python train.py --num_attention_heads=2 --intermediate_size=704 --norm_place="pre" --rope_fraction=1.0 --attn_scale=0.0884 --bias="none" --init_std_qkv=0.0455 --init_std_up=0.0455 --init_out_by_depth=true --learning_rate=0.0137 --beta1=0.93 --warmup_steps=138 --schedule="wsd"
Each number is 128 + 32 x the weight over its row's rms, rounded and kept within 0 to 255. Layers, rows and columns count from 0. Numbers have three digits each. The size before them is the row's rms in percent of the matrix's.

# layer 4 MLP gate, 704x256, rms 0.132, rows 211-261, columns 0-127
101:101114103092081120107067128151166065146155157111086085089135107176127141145160086131122165144124176128094128116149072113161172140139100147098082115108124117101105119085117108160158156144152085146072171088147097083102104173116136123110120159160098149127158108051134088173105103135173124114082070152173075107154136131159102131128118137142133105145104076128175087121176099125164136107124
110:106125099137113145142108151154138148138099150135101118127170116181091085131136124139144144119132176149180070107151084129090120141144090075065091185104099185095174120175146115135182123148090137132154139132169093174150110094093099156145089143129140112147110114160096129208100140171101126114166124116066151163098182155113155133085176156180098100123126088101138123161140208099080164134113
101:144145132089142126160133046083126184166106140083111110132090115100175129094125190107128108127118091146096094101064074130101073154168092076139120111135164071089159114196118130098140160089091141174132115127108124195130090176128107136201105108142112096182142110136135117157160087184165127126125126124106164140130122149211155066095105104027135158111146110098133115177149123112113136104157
104:154102169082054135152133141121165089058136153140172156102151129153155107118169070188155051125144131186140095130152146171147113127124090144104087101143077141163120126147185191123153088112085081161124136081135138105167088063145106107136175080179164180096093150184084122159140136146142130123111176076127107136093183082199138113180165121115181060140124117086160142155155083114145162179103
101:161163173142148104139156152115166133135122089165180123157078040120141065170139078160153119132117154125087128080113121138140117114069135101042154163144144129110146118180114181111126124155181163104137094175076159117137136126162106190068100139108125185146160109132117155113116160126091119150146118087172060153122188193102165102126195184087070179068082149106070133109118116129106113192130
109:093194139144163092084150159093161127142127092110095137151159085096127128165129125097118147101154197133126113143134105116110122139109126051128121080105164178110114079141151181149173135131115160120118134162125116179106139119075172138160100130127187088107157153118093156176173171143122146193096095172111123141132148166113173144133095127129118137084115113046068141164169170171150099116112
105:076115068133143111123140136229093102141170178104113088147159169129105134076171119123129134116139210109143154083134133097149155132083115129140134165176131120118172148133100146135127122079081179118139092100132110140164121155108134134137179108091024123054178138152142106117056123105175144154171155159096129136205145129190109171046160087154092109147178107116126184159136094150161122132121
104:137106164133143130118107169117159096138135117106176102143066130120115164119111119158112159125114086098134130142176122125071215134055110094121079127104180101172192075137116066152125118192065088085161144130102120125092108144116110145097205145150157118106150111169136151100121101158134098154087096156136145106175127112116097156124136124100118101100079096144118155127167117144129133100149
097:130093123151117143227099159130166130156129102131117133093105142158141204144133112127122139120149147129112155068132162086153064122174180099174158158120110077107164093108144073105121073075140142117066168129117125125113125093059152108126101167102149092053185131119167173124128122183109079116102141146130102115113097099131144126125158133161125078099157157082135127118141172071130143100193
103:189172164118048174046165139117130151121157086142102125096110144075083110101119100104146148115147122168132146076173124176157191148143140166138141194137078146127191148078115084065100119107094132173129134137163113157104120116146123104103096078129145107171135090093172145126141105125135177122141130101107130135088151099165126180177131128111106167143142150139133158138149110095183086098148
097:062104130141083071090126148093138121155125066145151125118141119141118155115156057124111189070142217152136086134140098146048131121102066128183136105122112166178138106128133139086072131124107113162159079112092127130115099150161135106080123075145118102133130132175200152066097118174129136077102091099139099117122147101140141133089108079106141124147133048085164115125141103145157173192104
096:162120119135135135104039208117124132048140097145119087112116145080086152130184099142107185134113136186164138152152134179174059135177120083148093158134115178168144043117171149089099093074098122143115129142163145125105119122093153113143149139092144128176181069105136156093083156122170101142140099176074157100158167105184159121150093154111122125168128090163163071132116185123144155138105
105:126104152147140132118076145104095146152134099140070115176090108116196135161166138153177132109164083130125176189128051115175054110071096126104094149113171140158177162158101130118043098121062080107082119099130126114138168077131117146135169152122163160155182130142109104107168124154106143088193142120125148112112128137149118050142127123134195134171177059063166182139065122119104157163193
099:080121137175152180169155142077150154140118135122116131123075097104153141144115119061187124103146065151131103090162103191115093112158203102091151189101178088105154139124117159128082127092100139099119187139144087136122073174173123110057143157117118141113164105183145082151165067165101109172126137151098158142124117090154130110102141141142184112091087092109093156142221141134094116106120
098:132171120148110209171147135086152097122125072126183177064146184158097115131081078205104147167117152155175123144134087134169162107091066096151110111137105203103116060145102139192097127172131124110140106110117159118176175146117148075119129126105121118129162152121120086100122097136123134107191178110117137099190103110116115124113150103118111201175086131161099096124087085038106127183143
094:131141157110127118065200148134160114139140151138140112102139128115104146127062131163147137140064146144117126084137090170146141091153126115079125111087108167130122110076136137164060118123118129144147124191147196137133159118168109085138142160170132150189122138127159180193142126178102097090164094126146102166205142148136134130134108065104157194119112125160120185097161062126133100165087
103:128206139086048128124116126101118080072090108127203113113106157099140102117107142157142117107134120175110151109197138121134154127068057133112132118127067144186173125123129156096153121141133094103159119130127090151159171093116178151128143113164102101164178187166091138124153142134125179106086181143161111162200124132067101126141134092128134188089091125192120177110081154141107132114115
099:101193150159127119101157142097082122101069110138138150107140173089114151118134141109120111134090122105130160135093096053140130130085089131100094093195055100158129084098120087054120122134117121129137094211167185125111205103220118086115081124124129130121175144199148124136132118162092119078149129163171116089083130148136127068131141167150115147133133056089097154113119105161092118092166
101:164120116137140121126147145109095106097114130069115138126151116077131127101115120142092098114140146158162145138118135121103166107149153166066113110092130153137186121155127104069139063098026141124153105169163157148107198151143106110117084164106123059080128105161157075104183115142130077106109108158093179175168133123049132171107127092123146183104193062083131091131183184097093088119094
102:067210146089135142128062072104221096113134140121106117174107162115145159158119136137094113108147163142117148167123140150126120082160111160092140142050133104126093110106115164203067091214125056091085158165138122117078146147134127122132155135161160106107118059111146147151140127202135128112124181145057166110133093146120158141101099126118104097110122087154180133107142218115191143154104
100:189139166162117124148116112145213121110116179189180127120130139088080097149170077163104146111110134092081136151106148122086101137152133095125163150162161146128097159109142155113120144062132151125123126153150082175155043112139038166136112134183139094133146104136128159193161119139158130129142120106155091106185170087090131105081131139074131128091132145117076118154175085057157129083132
104:144116186126132117168109219168131149165142143041165138102121109107123093114137133151123118054181148141099102174167160171134181152153130149161157131116094101130160146086145145108160112087097107126077106184142129122145107131117102108092069154130179101087085139121141112080142179098138120100036142164071133160081116072141087124099140108136097113152165127136180116144124146159126106134164
104:092126113141075116112153129166148205138116127096134130155160134088084132058129125090124134111108181134118148115119152096144131093147116090125105085124145170128175145140112117119089162176125144156145073082136168107105125137105193117151087136113206090153085096107171147150130102144145063110079100122156145116205146142134151102228081204127117129138084166116100076113147119148123134108098
094:139099090125116154135120142126128143072130119139099129046109123111100123139159141114121041119197120114109152146134152133149134172119113095139091116194145062114084105119146141155093119179174112114112111171115106189129151096161155125152089099152102075135095029138105085093105090115123138139062151182168085150142117172141154073091168137123150176114174135156115127107136155165147092078079
111:140152091108119109146161095166146141137122187058108124088194121166072118136079120118107126126146103173066143165153135105098127126124134213124184154190081169097136137109156156155100096158091080107100141117155136166123069071118082086126098131141126132121137165120110115152107114089133126100128125148169168133140153102166164127145096108104098130164213105104172131109113180179137146115113
100:139151093111169146062197126148076086123147076134135126181170131132173101146075107125169145109122121101173139147059120108119124169159169112126080088167104130133062142118147185076108184164102117189102119087093149120115154138097091083071204143136156122126112137131132166163085117153252119122134102112161126141115151143094125132168152157060118154109144063128147202149127128115156186091124
102:159138154149098093106088208158085062164146139158174113093110132136149114072062102142103138123177145128174125152108123191155156150114124123153116146120031144058100174144133127131116047132116140143146177141132152103152133168110111122108115194134149153150102148106161121114131052102153112108067138184157165104143152148152147133135098099074118091159152128162094142113103149140112124140141
100:129131171181066156116113107136110187097191098154124142162117130104129089110126154118128126170150166140068109111093087071155066205113111141117153144055155092122132094087113167151148149130169144124099121145179096087104123114165102152119206077129108125109152110140144182150156167137109145149159169183150140141126085089131192142095161096107151155150077165103141126148147161095087079166128
096:125141182116157076095173106077124062163148139144138123188145130121136161120129157120211161095114114139140086095180122147132136190153150117122152129161103115159087176084083096085097152181177137147177150159116115144103083147186147143143198116091124143089088153136184176117171129150103206121110103148088142077102145120159132062136114140112116136072184106069144103185146124109108142146167
104:157125112136122150132061188180094140117180135148088175179138060121147112068077140088192130093108155128188108105102096163141126137061134136148078112144175160164139099090085161102140140141154061108105140131063163082089120086145119162111091150103162146121112061112128136119077138075154159166158101158192097098133209108127148173145128136104102108113158163114081144122160130116107148091147
098:132138190145148158093075181137168086127164097106104121107106077140115121129120162177107134126099092112133121123077054130142138126136143091110082108102144181106141148160137145105129175130091088127201108133135178179072146149140147128096088065099068159093122037148160136122134148129114128092151148136127139111131105127143059125135150150112200208129158124139162145102173102148112133185144
095:124144117102123107142159132149146149164123119111126056094101151093119041151137128166141083059073163133052146082095087108155108140095090164097162111121121118165118142129068098189084047136062117168115117089056143147127109132157106167088052198143121109233112180089147114169163112151136098098143100177121160172115130126102131145095139105167095130096124147141119171113152152105162134160151
102:081133135117121156136248117135110206066103117060114139166143108118122117149149115128095093081105126150119113086096104092138132110139119138104160126164149178137114147119150092145139114102127111148086091185054134079110193201101062140096095090131191090150127168108130086152114097138143103096080129107191081144127163162175103148065127132113146162150102151149110143151137081151189097168141
102:129134106114095176086149151125094124138131111111089141141100141110113173139143135135171154131153110172120125115123124058144143129166110126069147158106162100149102130108190080172095118120115178118127086123155089161080180187156113109071170115172161155066126055080139156142110113153151190103106128123125129120108095100161136100162095129111104100128187074187072160157130148130134081050134
100:113159179044092177150102130098118072077107135165155101106159165178133144175113144166147172127125134101132161073171113091141160129136148163091098148203177174168182052075199168106089094118130075102103135124124125084117093190182132148120117149172088128120219131089167164155144145119167071169149124164101188158118116079160148115141165149081119108142150113096191131143170142108125120148130
097:195118093140157121125105173137107161172142127057115097191130118166142131155154102105122133154186119142161164132129075104104135185141176129110079185123137105150156198134103072179090190162106137103103197113138080138122169077076087098090082128118141134138158069088132143089082123158083171146090178091169045123121181105128159102136134136148140126107157135175122159153098085102121135106141
094:182161172190095138142111149136123110113084136129159133108125178094160135114152092121185112104152078091100159117124118084151160158193138105077072081140148137110162186119065121100156164083091168148136161063147157124165154107151166085083120112155153137103189154098139114124120159158127145110097102135053150108121121116101108129070180074124123108179109123089162138127093136149093139107176
098:106186154193089119095080153092099174132125091099119091111142133144098119117137154113185119140155147193151110119113101151101137100118096122159138150171153165056177166150122140132057100137112136125118141153144131129098124166109073157081144084112111140073115122083144172158129102116108097202114124121176175132185156100080098116144087135114151109114145149166102108162171114130143134087059
104:115144116103073129153185112155170149134158134128158066123144160151147157190134098182117133108135148052103120079161166098103093158099101114136156103156128104144130105119163108154127153128153158145101101161103174189121119145135194109083110144191166051149130107103108109119133069128145119157166095138102023122088121146085123114142163124099156110145102157140121147075196150082119094131112
103:085190097168114117154134146108128063204134140123174146128110137057138106195114159082086129149104168072043169164123111085090167126097177079094148059116111138195123100167155165143140144093074055134084093120108105133121112149149170118146087126135158095102130174096108124140094144184095056119163186093157136100112182155124083105098113151158149101133123175146130147148165162132109142123130
095:102116099089162116091114150102184097106086027124106176179147122171127128178070123158128143178155123080159164181146121117146142120097140186085169151110102156173124162150150086171148169071126107197102163141118158128184148152103123143078126086183085113140163088179157112099113132151150119141122167164162132110085110127087148126134133142093120149180194090086132194092139109114156129097132
102:134104154166127166137152120106230130160098104081150123168121118144099117066158069142167105135092170110154132153161105129118127121151132104128152130128143115134111182078143154112130166154091079118105114131153117173091148079166132136110107145136092161157107170117141192065078127134107130095176166160120146143128136103154193095134188187078082143055113160134120166158172140169058074185097
099:183141130130116161104149108105109175153117161129147110078142082081219100144119152175088112071152113116143111108111180166125157113171114171158175141109141118102165169141127136094150155112069129125103109137151126106156100161116126088119152114180121134182140100141155152130092127145148108113115120137116124146146116106142149134112161064122100083115125106176000102147165193128152143103110
094:170118150160130113113124076198122120184127118199112153110111081124128101196087067074063082100156084118151063152072125108141167126119114187150090124120181112123149056111143142119149136148129082126139098101130145089156148091148059169175108147116181087123119136120157120174106086137126126033133145101121175179176172102149136108114184143163130111095175133111084089065180078178084126110112
102:172165146145112151110115133174096129126137140061157111122156104091148148162118181106152171103177128157151140108110053122103105181110166127125159159123157152115114088119186094136158087120067129131089134119131157161162140097073141101130139143129146031057119167117156163131150103131093129106151116071133122057135092073126095111104125022104127146144177108049115114122133149101068080159093
105:209166140148099167138154082124126173148107112122081094106036076068123111116195107139080145169127137087148115091093148142127098126137119053137177129090102128108163135149091109128110141113137125043150137109114114057120106132090160127087081093090102127117145133095164159143104108134133132143170170155157110126149119118132182086121115133073108104074126051086110141120161197082134138082140
100:075132111131115155183181139147108087099123153085119157084215099152132145114118171110190134164096178152091099141181117146124127196124107112186107174111162183070136127125154079129110076165157147130151128132093129100071133135157153050156144178128104080138141090048136129113124105118158151134114175158105156095151110102168166182149097142116122119076133113105120137090092111100067084109141
101:123158103128110095120103133122147105079114111146123113112068097164132099121133112127117095117111072065159120124123176113094124170125137077155148096089143124140102156092106118109098131176142075152112098093124118083120105158156110185116118134109165129106059077155152104149062190131131112118104128088173128132141143171083119141153179057125126205121150059112151120169154179106091158104166
107:109155146210116173173113165139155154079131135134098172143149157147141195121050109145111049129141112097120133151163145131118196119126138109097143056218080129134174083108106151096112111125179125121114102112070130125130122135146135137125110134139081093083102180106186189174116088148116095103124152127076161088094183121150110122138074115172072129172104097115133127127147075150123113151147
099:121164074106096151134166132143173127193088163169126067088103185176103097121128132142101111089148087134142082132139103113158130135081096048170127158189100194163150150114137102153113126067135076142092157074146099111125091060150181140126190139189144118125072113226126105128133090161106141129149125129143161191175179161137142166079093119126134157155111187148053085151101161180159147118093
097:079158118147131116107137154135145126155161160109170103137135071093118127118148137169120133147070119118094115088108134180168130143116111179139051096089120140129122102145161173150128111101130148111135087133075116146206122171130147121102160150116083091223155160149187172154119083096180128095149124118036122098171106151116209106090170069159113157175153151179162163177172139130166131120089